Weights of a small GPT-style language model, trained from scratch on English Wikipedia.
Size: 4 heads of 64, 21.8M parameters.
Architecture: rotary positions, no biases in attention or MLP, normalized queries and keys.
Training: a variant of Muon for these matrices, 572M tokens.
Each number is 500 + 40 x the weight over its row's rms, rounded and kept within 0 to 999. Layers, rows and columns count from 0. Numbers have three digits each. The size before them is the row's rms in percent of the matrix's.

# layer 9 MLP down (transposed), 1024x256, rms 0.0585, rows 168-222, columns 0-127
104:493509445497475564491501456504529538468461519487493495518565538455437552499519543418493537500454503531424519475496509540548555445453522523514524454473505505571542491536516513478536495520463491560527490512423430471482508495528467502529501549513507481485468465483546420499511558495555502482451487456452456426506432421514524475536520425458574512539537458462491502533499497507454499376443
101:446491473534460475513443550534489463507462427517468526451597524547532537487493488438538529545477451487515537518512535495484466572547492557523405481444474497516533554494510522486495458493525559568546573576496520488458537426488491518492529492454541518453371460527519466550484527491483562551492466525515481491523463486485465470447475439449488565459418395541530529499511534502562496449518
106:538530546525457526467520494539510510515513472394505472530483485516539480558580511458453576511561519535478539549455493409542409479551539505413551449547435533492516521547526545517507468535544446539536498465466553579544496516579488498535467520470481436526549479509523485459511463526494477576503470555494474429514506553500526524539527487472450503522498481448461468489458504498549430457557
098:557503480544514463483540485453421463598430517512560460510504450521528497581517457434499497526475528479482523416481429473435438479478450518533429482534542541496521593531466562487478529478485511538512518534524513517459462492425504490519565501565485516404478425492468451518566470478524522504441553494527529538544485498478457477491518552528475553559475493518446480601536536533527476477488
103:530465584535539493530455438500526446502476440505541469442471567461436519497555549556534523474509469500433478454461496553463485466483557518558499509498474516497540466552485440539575497521529461486484519436426507467538525519502531514429499507425518518474551483548457508494511550452458415467542554524551516493537512513504453545506536528482448504521476484509456535453438549493485449533556
102:460504549509421534510489506511568506452519492526431565581459509492445459521583530454491505532541553590480518493502520533466526428558511410500511481494523474477463473456498532520502490477521486481519435505516536452558457553459470509417490435522568557559504501543573473429440475489487501528447482571419534496467482522485476482470462477535478522523488461482528539550531524519503504456573
096:544467515440548513506593496507525512481520527478567487498523507452543567513464412599519544436516544506449458499483558515475435531465567475468517474424393448465499515498386526494544488495522551506430535507492499538531508477443476504502493607550491473509477495472433517453505583475483521420502477535508397443481480468468482498468488445464470425491496435544553475459533558475442492545554
097:512466571543473518521505486436477549518450502481578492533535488507536523575537501452472549372424527476507520404499562506517477572526504525512492462587548475481515606488532494474515467491451416523455478461473505505481518430447448511486521506528536427524479486503495520493531527468542506475491549416577505490461461557502522478498514535516544428495479507569480493471522477515509549531445
104:394517573495472600478510488507546532562548526515506561442491540507502433475547530544493551509480464520434497571463487438538521449503469426442525507555515492478528570486517490528498565496546486458489494539540473511454531497503505485440531526512524555466462529528456459476540476479457416518446508463501465461459474476476476443501529454447430542545522493531453489506499485509535584503523
094:508456543512513444463489558684412439517483545503539517476435523538515556451479448474529447485475453457484464501558506493504489553475513473492462470505493542521486533488523440557494522517526439505506473480552549540453503532556552459494465456454409525543523483562454499513492480489530499553512476486557497453471495501479484447530441437532512497452463524500489462500429546540482400480494
098:480498511510531523526533558515550508528403557512498494488512487471408449481593521407499555517474482537481506500561459506504515502461478472486513458429508536552534519516490440560488512540543475537522513496457521509549507512447465510503517482559534538488516481523452545529401527486539446566462507451546561517487437440491458516521469431508504473472524500537482508487540488539500478506431
099:465513521504486573446523551500464545488511479432480535531544540494565442485459435461443503430509523487431519535504490515471506435501433527499561543538440454480543491567504532555524565504491507483495449482468485468480500547471517526483495466527516511438484550551477516397504489494546489496549585482516537473519444481478495497523500527523526536548523487446540488545536489512523483538568
100:547547533484453503535514520505512514518489468481551496476422526462435612500525534522502533523494510477460493438500533523516570424420478448474494459526533446485513498479451521518425513413606464462500513506480468548515495566493458529468536535548516507574518588424576530527483487510511540530501451549473426560534470474516437465503503537494528481483574463496479477508535505505532474492499
102:471435477496468485489540477603574534494501466491548521519519507474517480449514525455593440456432568468511442510490452518474508517516497550537495461511471428461411439499487413453489527540523507473502612579527479557551429515546510514531519560499527484451514509468493504496465521582511533440537598440501417470470503462450510439476537549533486402489560537479517524396520516432489510460526
099:488445487490507555575532484469499549532478504508520493516523502516475459523508428448455479523384532530538577454490511421505518453445518574480547503414488470480560529480473467395449476476552471476529459498442544495537524467489514502520468472458516470571552547531512483501497515501508493508497512527503473450580462494501471506448492509481598498513465467563498490523476516472531583570445
100:491558478500500518540496501492504466461467574430514498530395494451568438553465508424520458472494506449580596507467535537545451497531516457476482484552477522496526487538577492500485501458486493531435512489491522434470525509486506450492447490400520457515544556511466440456446479520438477501497588471424509507541506494458491489483492512499533480435452547446513529597414490563488449484457
104:502500470514475461522502470441514541555490453535509488438539496429455442486513489497476546495522544533559469487572485536490481544492492433479517488473564422490523532474432526537551497522550520503476538510482534514439529472487517516489574549473554393428470519491506500558441553504464521496533464511492520447490489481551463510530503498498553521467513530495439437420427464532588560504474
108:523520502454528448409536491519493545450473492438484530468490505469608518461527458514526505494576467538491562460512570535512488558499525489555527485472512438486506465532513487549504520456475403537559497503473523461410530519496565460547510470480535534512490556473481560531500475505529480445467456542460479466524548443513535533528491526502481478499480461477583492531525405491442427471533
100:539480506446494482481484498503436442564403540511522451507500493521472476489442565505565516557476517594487461500450497491468491531436464603524493506454443556513457553472537475556571497579503462552526552487526536491445507515390467483500458535493491617453471502477433492545567569540553414537471431497496516525501540442533490615500512467505552515405451524537549558504553493476419458479476
098:620491513479463388519484483438482512463541483473424443506402477461444580507542443534491505461577485552494429507559503546458473538424505465534496571512512504518481561537516536493501465496449463545486455503476555544523481547537447494519502485407472443479558487555450496547532513494493517469407459514531545592520542539495419556507538491431434538564469461547496521545470513493549460499589
100:486515488415472452520478517499508492508477455466544482477479497472505472570540505449560480519512484538498496439508490490533456480448523473502508578481520482461533496532527466481471463413452483533494461499555542511524498534564485517443512548505499520474471486510557448540502543489508506476457481540510479511566584497376558518510489476487546546493477558497583550580484472508507552454547
097:510515529450468489478491523551491524425550553423463447524447514490431560517472507505427414552546499504490481456461506405453530522541437473503558470473513502534488474471467509515505520437488578493507497417562508561539450528443487386437542501433546530576498503472535494500512490573471540456453447531545518464562556524528519504535385524560483519530442475476533498513466509586497553557537
104:495504509537486437502447486510517421531486442483528489467480561529490542452480400453499525520491492441496575511490564533491481538460477473508479439512491526523516522485469530518457424511486502546531539426496465505483494479398416471567435491461458490475560523465456473536486518426472548479526482532588486506489539483517579451493498444516487525529540531491430488436477509491515557442463
098:496551531469495484523567495499521463447492442555525543468511539531486535550544558557482488390509480464511493519508528504523539519532497527500491507587513478478466467460549474431562468525511529491566479480474540513435460542534516496514472449534431465407508493536478398522502497485457451505526516482518472544460500515455516565552488487503545476583492522499416478484534490499485442504502
103:563485590436620555507531552523524446535508564504451567494541513615445520477522493447451483499481549517474557534540492526523439492473428489460496490480455562590505441480517521546530428520504444514502487546439454538474574496570462510511470516469480398435468536521566476516543521537518451530491549494485514519462473529453608520576517502465476436461507533493471553465532526449431499500444
099:492560492535511549547551503485532549520461441467465507537442502510487420459553515430540500487537426489499462436509508499489502577516484476535475511478537493480505444552522490495491457579508441470475551521545534514557520481516578530442593514518508435524506444577500492442561518539489480545476561510485508510479552472535480480463541430487362464496475541526524491528540478480502413529514
098:489517493498416506559441489498487452535568496428523428504428512579485567418481467531478503511490502561426470445554500501535512446475484476409542424515507471457491592560462542488521539530528519506518446448528533533509517550477460481480543488486574515550475411448467591542613438505491508499495516486527543508476464457492392523447562544494482576446515525462498540505447501489567544500461
100:562478557554459449574517529550539488457489468568511522562497511524539444526453451480493434471474424541506536547471488550483454598504436489483486517546481511474493493474621515488446566467493539534488397562516501500475436521520519500447547462467377517551439524508520467493483535487532548513487466472440490535474508525460467522508474476589468496502552483498463483595428553515497445475445
100:503492477458420511512556504550487563472520507549439527538542532477482504519541520525503418449458533443504504525529553494451520416496504496548412520534474451526545432446501496498573481503466466489450526476509469496498504520501500481463510533465518448558562519485540449508586426477482466481566529557496487435491472474514515448520498458514551456547472503472521518531499412442435501515397
099:487534534523457504515441485453459594514480471509455538533565542547560487552540474478580441500450422506532432521409419512520496527470493479538525540542517564473463556467498527509539504499530451515527530517521485397500463526475476537425596480499499507462524463494508557545512466524553495489495491457506440462469576510538542498479486498556515502497527563558565565470463461393493566487453
096:520502484498534462501501465552521559535528493472458447423524526433492415516485514498475525559514579484512537488468536524501469501488529410434456477494514471496518556540491436484469538409460469518460487454481501580502484519455499520406491428400519568543514463444498488437570485494503495486513484484473476387513497488494563542482458423441477546498475514487594510543560451470520570433484
096:560474556516444468485455467480429497513440471478455428461492518503462505543474486506492557468445411486492497513468454491488547477492465458478512547528532468532556532522416488531526473543455565529509493543485464497520464463492578453485512487517504521543518474501432518559558462494608512447402551515577468456513490480564511458500509519422533479555427505499514462527474623506499527493466
104:430459458510524550503492545545472521401487497463450578413545481565517493450500490554581469474480572559481519495558545576584503536442499463551439458505501515555456498535573496478522460510507454564440512527500520497531504514555496502551557528501466543485456589499546527488531554523476515520594494580547478525578515532479527454542497457539524478433520493544564529484510524502479526470488
101:506463507401552571474567497485525433510513498476467439484552562538430475504523519566418489497512506568487458531471515575503484515499415482496485459566446496486553508491476460556524593503486561468521495464493507522465406509416473484518496408451452522520485548481415548436553480487549529473590504464521522456505472555485495457502504524472490541512495520497508430459592545515512503480489
109:485446495586484499537475478455500469497530523515542461549541525570557512504412527447513521504519593518491473487508530460526527507519509492479514547430562517503480563536446487454600548483493472544474568577432506551540513491448441454506505422491476542447542580505529432529506537541513516451458485437556512493473552488506504554490506498487477540525494550429480482485445510502538474535513
092:508561524559550524465468523447419436492469509486524528534553484541546525452475468518502540396495423514486510564471520551415563528507492506485506527460465462531503510513491549512534512487514517524519470457544441509496564526489461568463509513497506546454477445550527521476540537567578478532413444492472509511465521502550465490461515426394527560481462542511503459509536472436484580492522
098:493537542480450424558578565476459489472496464413535503513447483464542545473552499495531475469548426515499442532481469489433573501553447539514454530434503486437467500494529497465507478497574510523492531536488526467491478505469535501494503515478507487510545512571537517477491554575493545516525461564480504499540551398536505475480457439472562478428476534515532483546490501518507458486524
100:449549475477453482563528468525498555471465563479522534478487472477486468521483465507496471512444442463508547509477560537444521435558477508541418507481500534440497571496503509547515531567442501540506508516591505496446476496483483458498538472555541457489526521537536535518551550487536441459491455522529387571480549485455560591521493489527525543474478524589485545523496475479516443501503
093:495545549556512476491494469518471493388511507507521452518559482516525463472478467498450559557529536493478488428504528453509538506540508621454544570571470430452531522556499506469507548494457480473487478549442531492487508475507515544493525459545437499487464437545491492461533564541486476502522579516567494494468478527525464429476495539518517504571477547487443495520495522415601517536509
099:521512450486491458494524444491486537533532480421573420459455521504521473518501515574531573531504508506413556502559518565501581485506539474555460445527517468449512510525529486469449527480492471443484405493569460476422447519370557524543464453466530531496479469438604552537518432492480435482516418501514450497532423502460450496525505540426501475512483540510496417512466564506497565524480
100:481566464473502496528475571491499474488513470523469532493563505569499538426471491433433528501470434526458480464432493526448514524483524469444504444533561527508501477436435521478473409499547455537533502448550477452433555489512475533462516439544392487475494487537443441476547516438555461505440478458537552573517499517478466489543562576511504465522482549487543460541539530410496481515429
097:474509551406514427444531473513486488481503490480464532464474558501518448562556486451471484449518520449497518560462457468536562535436468494469531485601511451565476571503575452388524526496527484538539493459581494531492493489486481504531506502476451465465535588515484410475545486492447487516515502551536499579446566507468509489501550520445533503466466498466502459549508512466503533555458
094:512500421497498508438489448482465421459481469551541458505497524456496447519517509487454512539494558531551472540581488486598494506541436543469510481556442527469557523444515515474562506471440498508490532529514441504518477496487425499543515479473555565452456475434549471504487580467486560452497506499449590535522476471409472539517497452462497417514462530492562487502471497529540594493472
112:481473504500496540576496450523491442458464494489547554494490512526507557470512462514540533479557459503431510469539502458497487513430458503487560519439494465454443458501474487472575525482490471557472538483535511490466453478414511503519556533485514406494451506495565449531523464545528490597435506474481531464485491500528488510508526470541476497576453588555518521463505475493492533491537
098:483517472514493550434488446470449502515509443454526528491479574533545475473518463509434488563507465441460475538547634530456482430462598502563478507433498532478518457518544503486591538482504509470498528560537512515477451531509538424514561471481496474443468563543536565490513493489517506468532507569531511528521540503550567555460524511474469511461450516502503443457500513453459474522473
106:483531514494470450527523522472460476500492531456468508469545437547568544481532496494486524569523462470539541489457567523508521535482504520545480462476517534469501455527558498474509498506515523476491485510486576494508473520510494435565517503561503408473580480495481446483532530526538471499581397487568513501504430473524507473508498515563428390559506565467550463369546478487454554501458
092:554407516525505504471490502451496526507508475487578528530479492541602506531509442496457442451495467533588492465480582529479544511509408547468528523494529440563496512473492544449498492478516441483452514525512502487542526562542511476421417482469511497537468525440477546600517547529455541496480492586499594479500532571485445412515561465491442495528542505466413472504503550453510498445499
092:519533488491519540536522527474463554491541448504499479509515524488525568537466449523538474438523586518527524504451627555584431448519466499552456479584534457520492478518447465446506494470548537493526450535510564511505452513400481506547557522450504540498523434487467552455534537497528567568501514441458517475481490527519532513551551469501499419497510529492534500450576554572469546590572
103:521466560436501435496497504500451445493506454511476528585478490450532445474512438459520442569519422470439471489480504478472446470426454484498495525490492460450522525476563549401529532507409376510507484497572462499521552447494517489516439437584495495446519497545437472479431480524488427508457496500505493496494534460528481463479473489446494558447462560516479439495519474511474499514515
106:473573483502488504452474520507508394452537496418527497452433569429505532455465497479494459496482480446579460393541449561533511525486515513486513522418482523492594462497535545496460510451511516524549571513485585486432403499495519507443500466551501545498512522454444459518485508537490547545554472566462443483466568516559485567569512468462505474399540460481489489478463566462463509436516
096:503517500436562526525549507481531419532504456431478547522483457480455493459512440516549457476542443480435517555470523494546558537597491501544450470529499465544524514520604517514499539506563486528633571561453486498530546594554506544483436484483560431506452551494558468538476500507486548501546517499513488422472506510510531534556481429464537436558536449484526543462485512482475492442459
097:589615519451507495519542544526499535519587545559527473410507528461522421479519489518521418443474437585503467561499426505449481541405458487563473495563424495484475498568517538540483505494465426497564522462563422529525483567474462474483500490491509500501537543541539594469437501514479552458532554432506522511430432504512465486531522485520559511513523547453477492518504506509520470493534
097:503423543502504521527516533436505529486528415510513509576416557559474493502541491547493482462511537484510552506575532474494518521515494502535525517496565460503524497544454554427529501413537474558505544557496467486540476572429498478545500470523517540533553554423484457392518555558501488478529478503461471541523480523511477447508528478477526452529546534524499490512448483523483537505594
098:519486495470530549465501504492432559503502468536462482427495486498545563460446610468428500491525435474494477439489539476507487523537485539489510517508476525510524543519494521518498516519484472493487524519509455509465492536503555560454456503530546511549539472433520531584519500501460505533510436521484587500440516420533439536495513456515475542449501514464462542529523562470471501562497
095:498545528516501476552487507467458502479511504443441551502428524489557428495548429500506403463449467516453437524538517535502483432461497534531534539564457434455528523489510489466496415471487514491464503498444528417489493514466515456431439455491454487510491448512489483521501492461414517419529513509427486538544572516521560465524509532466493473539505418481508515502452481425472479472458
# layer 9 MLP up, 1024x256, rms 0.179, rows 169-222, columns 0-127
097:505488544551535497447446564499481518441436481547524451456499508566497480482472478494540529535532552526466436563497539468479476472516488501491501448518489547492443533497525486556486471551558534544580508569503503572528508469450565480466485493467501527517487527500500412447524459427467487499575551540465551617507460485487450463471504519495523520488471452478488524457510438475499498416570
115:492367487500502454528459500488538484446453446530550518472508526442514548496485453518493531470496536472464539532511454509442457473503525454509499504529513481527507464503562592486536456453461483448484546477533511441478506551522495473488444455575466517502480541488446479470530441490437498557501434586440450416475509543476489471515442466479428500514555473471524516464507464526534397514488
093:409538442548494437508538460544442533497479473511490558492420536478529530503576489524572441525426485511510501514505504559484410561468468483483450481525434518515448516488496529494535478518467478445502562532523557514468464463485447480514536544503438539504514459508473394410579570556505398556477502479511508574531491539556529436494530502445456499606556508545542577509452524556528556517526
102:569542528537574505485421476577507425456513430513472508474529535492504481555498504505507444546516416488480469531493490513415504432479480448590513467490499479449440482513515487484512504530586478557486496512451521551493575542502503514487503516409433542495564442525493527499546452434529532460520490522499463458519541482504577553508534441539377492508530515486517474461479506532482534481465
103:507492480495441554523521596492506557554490492558505464491497546534522457505500446503531489523473470502492471511460453450436521554461509502413546610523523446417511560538516499425518501490503485475515492532450526532516523518489538525533577491572491493490492540487506518539496509451520463482550413526509450515523569554466529463539402532519464521459553525482529515469574541466454502473483
089:514589465510450544534468543456492505501484490501537454425473528500498466445482463610497391491471465508582508585487497512489536521484459544490504515576519534505483490461548457509493575528465546545489544483599527535502451479542456529519484487418500567554492501394493503520455490444509501552481545559455583503521520480470417495522560502495508523465488454556456567510486537495486461514477
090:510534458514447514519511542520518534458474538463511452487506534514509410532551518438500515489554480483485483541469516555541511580474549387547541517495521537448533508602559477412568486476494539428464532536441512489479463485592589518483528520429493456457476538519443445507543479515578507472379478499392449410528518521507483508517499491481539471494556464507505477494490472561498428460534
112:540468520425442513532489495515566570544512565517483474505563553515564482559557448561498489546500472536499522451443497465568478486498522592548564564493468532543554555472450482452518430531564481469434495543448489469532491495555562442507481503543484448508446435581502515506521543518475482489543460576455524551464456565513439530578570489548480467495512516485516499477466411477566476540497
090:529452396536507502528405527569550503441476476480458516531528560558391469513571410503466535476551519487453513509492544528424565519519556500506514453462489449503500573463511459525519449507509514497439461455449532508498474434500472455506512510475506516508524507522491450564451474513496452447522581540471472531456476524503520524533573563537546508449472517546532535528521453481505437469504
098:511468542462462529513492541409479530538564465507486537503509464435513530516463531531513476495528586444478504577486487546567438492489403451525494494502552559451567463549471569470473502516505494512557519495487451472553443499505550452488405460565509522530516463445517490473478586476568511459566539472545531498533447525569478485520524474566545441492467535439546504513457543479409493531460
090:539530534489531494537493467495503492427522469509453503535554542496426471508492506496439561613528545456500506428507454507491497426514526469555426491532534543520556466475546527526513605459507468507492480524562516551493533522508492513510475494444467466477467496559520494474550566493540524502555527550488506549559517495476462461477426511520444439528473500417498489581488435486475501486511
093:497527517526458499577497469511504552558520469502559526492506595544484482495506537480537542511540522476465449515464513451450488511460453488485517505500549483518516449493539488459473511468484536488509425532535511493490467529477509478503405530571471442502496535531562528474487560487493488583437526530519437512495501505489504496512537537480540422502447507506549462534464454510528504537504
100:530443502527454565507545476472465504486476466493576490480564455537451441491554474552510478477509463515528443409413528512505557502527449501517522468453435519494501465457443468542512504508482445520521502493519552506483512520557500515501470483475548479528536487596435485570479502450530490476568518509500472479537456562459456456423496569472477601462523514463465529483512593495538511473506
103:578558426493489460514433493497491514489566465472476480501549437499540487422494438519467469426444447530517470438431463543489493465486480495523596477457500527465488454495483426468522520548523456460520455520496550485515458479540547453519503571446445468519545539503524485491508513510431511481522539532467524443514526500544489484453486558429491504531471503475551494465484467513489570445508
105:459509482487564402484490428509494565548506520501469476508615473537477449539472491471619551562506496472412505439563487507560539566475510474434473541475451528505462512562615498580528515527458509534400489491490469567608478476512537500509500491428531490486574498499524517464528510482490467516502526463483466545544537459513532455461601501552427502565485509492444567470467529494491492504372
104:530489540462478439521491464511479539537413547486507541545452545489514464507562495528449544497512432531506473503517444484525538514495427480483599516477478521492427517514489457516497421563444508548466505423450512524490463454551436539517469540495518493383499522518491509484508492493497446438559504500544542556496459509502449511563473477507475513510574469522473465499531491534593509410418
102:487501521510429429458518471544573439502465461487511481515456560513516492482498468555480507449473496484492467452461494489468476552581501419435531513396441529490508493487489484463547469574509467538533474416492553498516547465533449496487484496536507449569513473498527576490509463545457542522502533640588490411539453456500459474453538503472498496491477503505560376481589426566463489488480
093:498449467525493477480556547449547478477489505430497490550508495498508551512538464551445496432582442470555486432525536491534537497547526454493538512488547475486526504546504435475534498506460536432498478543470407543481511423526488570561538486534529490554491451485526561470472490439476515511480472453466554480411455574444520501521453486495467501539435565533514492466516528573534508476492
104:600466511488501452557487470502552438495496528460549508462429448486444446418552510511532539522533493485508518482512463544445494512528511499585509533454589521565486537533460490458515513530462505474540508519453489532509496487505472446520507467515428494535539488493467516499495515500485488490469471475500430483538544481499457590550431447418533498462475456454444506529528480487514467494450
102:479552500512482540432500507569488473458479478441501426516450510538498583548485533479573511509575430493556499484536428487540469431537572474465505556492471527483490519535528590582446526426555482552486539434583474525496505512557484497520501496495499421492507577452528534429434499507535530553448471516514485498528551441484549533448430501545429517467508501492495468573519522524476534546441
094:513466529466505414505420496499518508554603448442458488591474483561396506520534531477503494538561505494576494531480469499470458452497522480445506521477553495522503457554524512490557450489472510554423478530559490490487462549546461416544427488487525513590514483509489501477468461548484533461460471588532501504506522468471507502518474539548499632521452543512514539526458467515492433510466
114:479436516510527574511510517457505496452567542519498471473482554550518474471495482491512541512452495471486532524542476481502454518585511511461483532542532556526494527474446465408488499489485548484530564447511494467461571462385448442544481492429536459451501516427529434468468537435505480524494506448518536517539519501424508507481493478501493454540524529510415413418479511472493490523501
101:491521560580457479515544500536507531536444510513555456485505493451580465526500492491478470465528495568550555473495545500489551546553502528531452491549537469524466439419455453490471514469522550503524473482470576527474537457566469400389587515528472469534479513518509453515429519511556481504532496514449505502495538489473455538550471500552539506446449528578571555520462542493499494476446
103:493578474507576544514466450508578510535479439518459500517535520477505447484500539525444478483502476476529523545494458619526509468513495499473468549519519454469467522466497545496518483519453534517579554522518445527533442481431533465511501447514515444524524547467539547543460483518501523537485526521496489526553489539452506484453492477520484541493550471494493456481562497485448483461498
094:483527605424474507549571467459475540531540520521500480484510496463528462454510430508496534570468516508495518547560455537517502519493492510520484494481419531531442474497503434521537489427529478475508496510400558406492502477482521539504457507491533485397505508493535449502461463529572519476420500583491495450452476475488503467508517466541496510471508449501466510480473524525475540471472
097:472489533437463441489475556550455498564488388484524548572509542488450492445534474475529515566520491474502475526514445515491441502516489457492497500599485508494503486496517454449508561513518498535467574490523512512516482502574471519528547557387529546489469522504463521511520507456512532486485476510474473481507531519520462455439566523608536502459489501523525483483481511508470484595423
093:502488556546472489476560526522556527539513436576525468523466536541528494509466505489521532545423533519466482600427511435519479548502476476497533483428474518568468430434533468542395485473542422437501501533439519514436482496459495404502545565428503508541476543517492404485520437429481453465496496489429521491551495443512549408494504493476487456490488531519502468569460560483556456530486
093:531403509480411445478569462571468491402472503549534505505513461594513460480539549526537454495508405496591453477501532458547573567455499533466447516522433508525504472449518474508471405497441422517497562590476481500514534491465530478529470492519510452511500500522525475590486488498530522485469489548449488498510472514498521549428548554458492512526494545483505511487476505429500479485465
098:494589427570470585458500463490472451547516447447469522519454485469507507531581505525525526579476496478403478489499537502556517571539508497558544485453461484460472517476436501532465475475499559514495498556540468542510546566470460514543469511505525480552549549523490513554513494556529469510516501505474421460535500503511540471514469492496553436463505471513520527559490484470492558502424
097:501471483432532437503455478524500464548557456579462549564536512471518521563569465486521518536507502513493511482528547505477498555474477513544480486452495477494519498593445547467446463517501560457499541450468502496486484461534532424530460533467526501472593501480418444515518464525585448478555527562492508441414522519515539500523403391546524536490483520533490511425477530575477485546407
106:519514545487524458499504432423534532470475439535499472488523527411470505451421469531506569544451527520641516484554462525455503536482464532499545501503549499546501563452456487484479515482454514515534494487461499553511509543489516551469507568488495538530502495494458541494492473490570519497434522427465441484440532582516490450564505558489582399480462485524536490489568490442521537512418
110:531553468433436554519545614491502530543517511493513475537449521526454492479544482497533462465455542540540557516549543465509469482424563505481501458475474545550471431499468563461462476532493488503542492550468478477476565489468472495511492562418502570420520545524420517471506552496541455422561453535453451538482505490555506423569484518423472492522516551453518438521538469457435555513553
096:522529559511548516476526435526512512490476503521466546492475481449526491541517478514554479464495448491509553504441517572568508497531450464536487590524526482470481498573510472478495510531478548330488489463479529491508509486495525484415586410551543452529492529494588526483472517455596477487461480516465465486499542529414508456439547500467570543545490499490583491489431550483491483540441
112:447471520537495425508540443439561498452539446493486518405474519518497508518545526509528509503512436490509473434529457446442488531500477450406529542471492495461556542509492521530510476498472493460481535510449503501529523475419502427475526473495545496462438500496598508475496432564453442411542518575456564466447508455501459535480486522420495484559466523503471462516521544451563540427460
082:460491465418552486493538507503488476469569482557540466486493473511451442414462460509506461472482488491471504440470560543560500467518452459549512528483588490509430488529495550483583485495558494555477444517509520489481489514529559526541510541414473461538421534566477439449523499503457476583558585536483506488468528595509450497479489526536500490463461449443527515410513511454474528487506
096:487517500451434477620624485530500602529475537564505519481499503531485519502583501522504474470495476528503502531421480516466517489517515487554563500490528500503494524400494462514475506539499517406549448469488542507506550508514513500528495547513507453499495480526476500503470439507500493448547471500461488470530481545442550482530551488516466485386538534555528464536407466436521515536530
097:493550543464479393426563497487479505476488472472647425490499516492543456509454494486553491496469506494493539409495509416480407473484525502469482454511458486522454510463504457575426495516501462521511573527508396496558458532470468489472482476495528543459542438472517546459441438513515477534525482602549496536457470500499532561529519446448489494498467488516553533537494483511568532535517
091:494485415511584556490533450479485480484458472487523491512480525441460554451495549437541531511507457450490569508569488540473483522500508501433512479502524497546489473489502508509522485467513425423502494474559466564505544447504498480566485488502494518582484498473432468493522487400525471453423489520582521567458513506447480452458529525622541493532466532492530507554566485463580530533539
093:458515474501527418513516548522524529512422470423454538493455485505562511530545538506441545563479437485481570458451535555531431463515555444491451456511497506490482474401418448509524528469514468378512458463505493534507478493538497496538509405431511535562510520524471437516546458541567522516513484553558510504442511477532536489556502548528468493460520605577564441483581524386516488528473
108:521478470506496512552521483474442422537480509539487437463526596567442556496490511461465538437480520462494601471528540560502515502444500435512487524523480533430426502496466500506400518517465517514611572428490543515511524530516465496477536472551421509573513502485544482491470467502568579466527437523582456443542480577519499510415555471521454477478495526532511506514563476461543499563507
105:458503459466481420446533524490492568499495607453476450491463526553555483564499535512431454502552504450486463540553488512528490562517544513501525519541513509545528515560471508408485474494570472466538547455482562503494525482465538524429539554544432441496477510528441412545493523505452465503509498504437515432459548529521594460527534431482539491546485444467504501592528512475501478548502
093:519503466577510455469544542507528492489510434550486499524491501520542436479517549555460509489449388440469561575524482567602501470391512478511515506520471484513525507481458563520508579596500537563461547489503515574466473576532468531489492483483513488484460522573459521499475498480525434431471489509514500505518494513483500476436566500538502446468522531481535477470482456481539477440417
110:487449596511471480544490508487446514481436431550538508514467501467509460538561501540550530468470445499573568460504452476509513492495557471498456572458500526446506488543461510429519507460493533521452529492524579501446523539431459497451534521521505413517510556483520488495501498555473457426538499454550494457451519526463495476490556457567440501499415523525542521487523493569503529449537
103:475574384456532486491527481486540446481521494463492574534516550490505428479529453491467487548540433439492528504536583528481523461468515535525469478442512540511437373538592430534523497449527503483463501462481494534491523475558498457459503433527516523455514499504520572481506496513545440515496539544562545421512492536582505465515503481478487418455499459533453506431536467477569540497527
111:513548553494476508499430429530443484505545539482460472456427483516552505463515553459438509562477538483497519529536505456488517528459504498545482465505487515454539512504540480449463483545556432488520509471477564544449544449421557550613467471510492422519484524485533503506587467548500504467495520568432540477505504466563508438504451490494403528555495535474448566515466383474446534525467
100:485469544466505509541499465495497554490486493569550409516474516482486475519483509461477484455499509551556537441529544499468493508480490520573479439475531468594494468485555463477410485467485469465452526548492540481496522541492442416455459509562414490559527533510537445576552497520472509477449449504456435542510485526535500396467499519505505496558510540519506511447480546515468539403486
082:516543500466459462482477474459526620443441496483474499533472535558465499495486444513492537475506538556521522535504513490531443392507485552529428510487503494451467510503416503506583470474512526497496472438561538491507374486424501510494519583485427481578493532549542515565594506440500534529455426521519489554532465489510460519519524490584468546458458449503590514468504394522561524518516
109:449559491511531452532500495546511497527463413565439529513536514497539495477484424468585479496454395440437524466439433518445479508443441557458533499463511506477488545549559440517512498449443506471500514478504608499480524549510488500520504529549461557530462518429535441477430464454523480525506473495520483467523537400467507495584420470509491462509473515526472504493512529498516444504520
100:488459474520460489459476498461555419458522522520481469424526501419447524494553586432449442473498437513569555468538494481438450503524530538475498526498509549470596568534542465544554513547514579504563547485474496592516476505495524561476485488529498571542520515467395499541531488467526518486433479527425424464501582552516456472562535493556511474464496546496456549546530576469473478460548
090:463442509498438489514446474485472481444486505609531529497539453492483530579509484572552480539509522388489488458543481458490532404453500539501473507521520598461521482482550455460497444479491402455491466480467463584499484501498463386568514553582477448561509511527477477487525508477422544510511552534537514531465495502482544537516559428542463501524481421503503519513499460421464517489503
097:570501507510501409510534474476508580530522510543480497511468555512534493433597564576508482446569475524538507540420472526430458551502434469415492472520553476544514545509495464546533532491454479506547529378474501546541511438492517484473522503462602436508497472522503544554469460488509430490511488487571511530475434516514517500444483494531518555531523465506582502495561558474515505505543
101:471514520510474385499428497512499484451494429520463535528485464442507481533465618582457526518615439457555443493437421474599560537444455469420409481543594547543559489521466533498498479500401501476481468474494536470455497530503513535487428523556469532455499522480440526507507546526449470528500515453563514512525541553514509488488462515456514535539541534535497489497516533562530479461494
095:497377560515494529496527501545529520422440513495478480542552531487469465479561522503488464574453462600522523505512433481482454469516456538636494443472456465516496524540518530488531474442434525529455489502512524438516468473574557494460486502499534510544487523514476511523515507499530496457485480513482509539537482489583444443492517503505489478495538502465524560547501508502474520557489
101:488502446491494495602578553489519497526505565513480497534496514492448496524502588496519529522487431504598561483491563529440507502542518542529551474421485466531483528477440505547466557538527552484529531516449546492451562520462412488551478491496545497501419599495513488507482588554471466451498524372538467518479470502487508510506511452546538419546477578480532554523491457465448530549539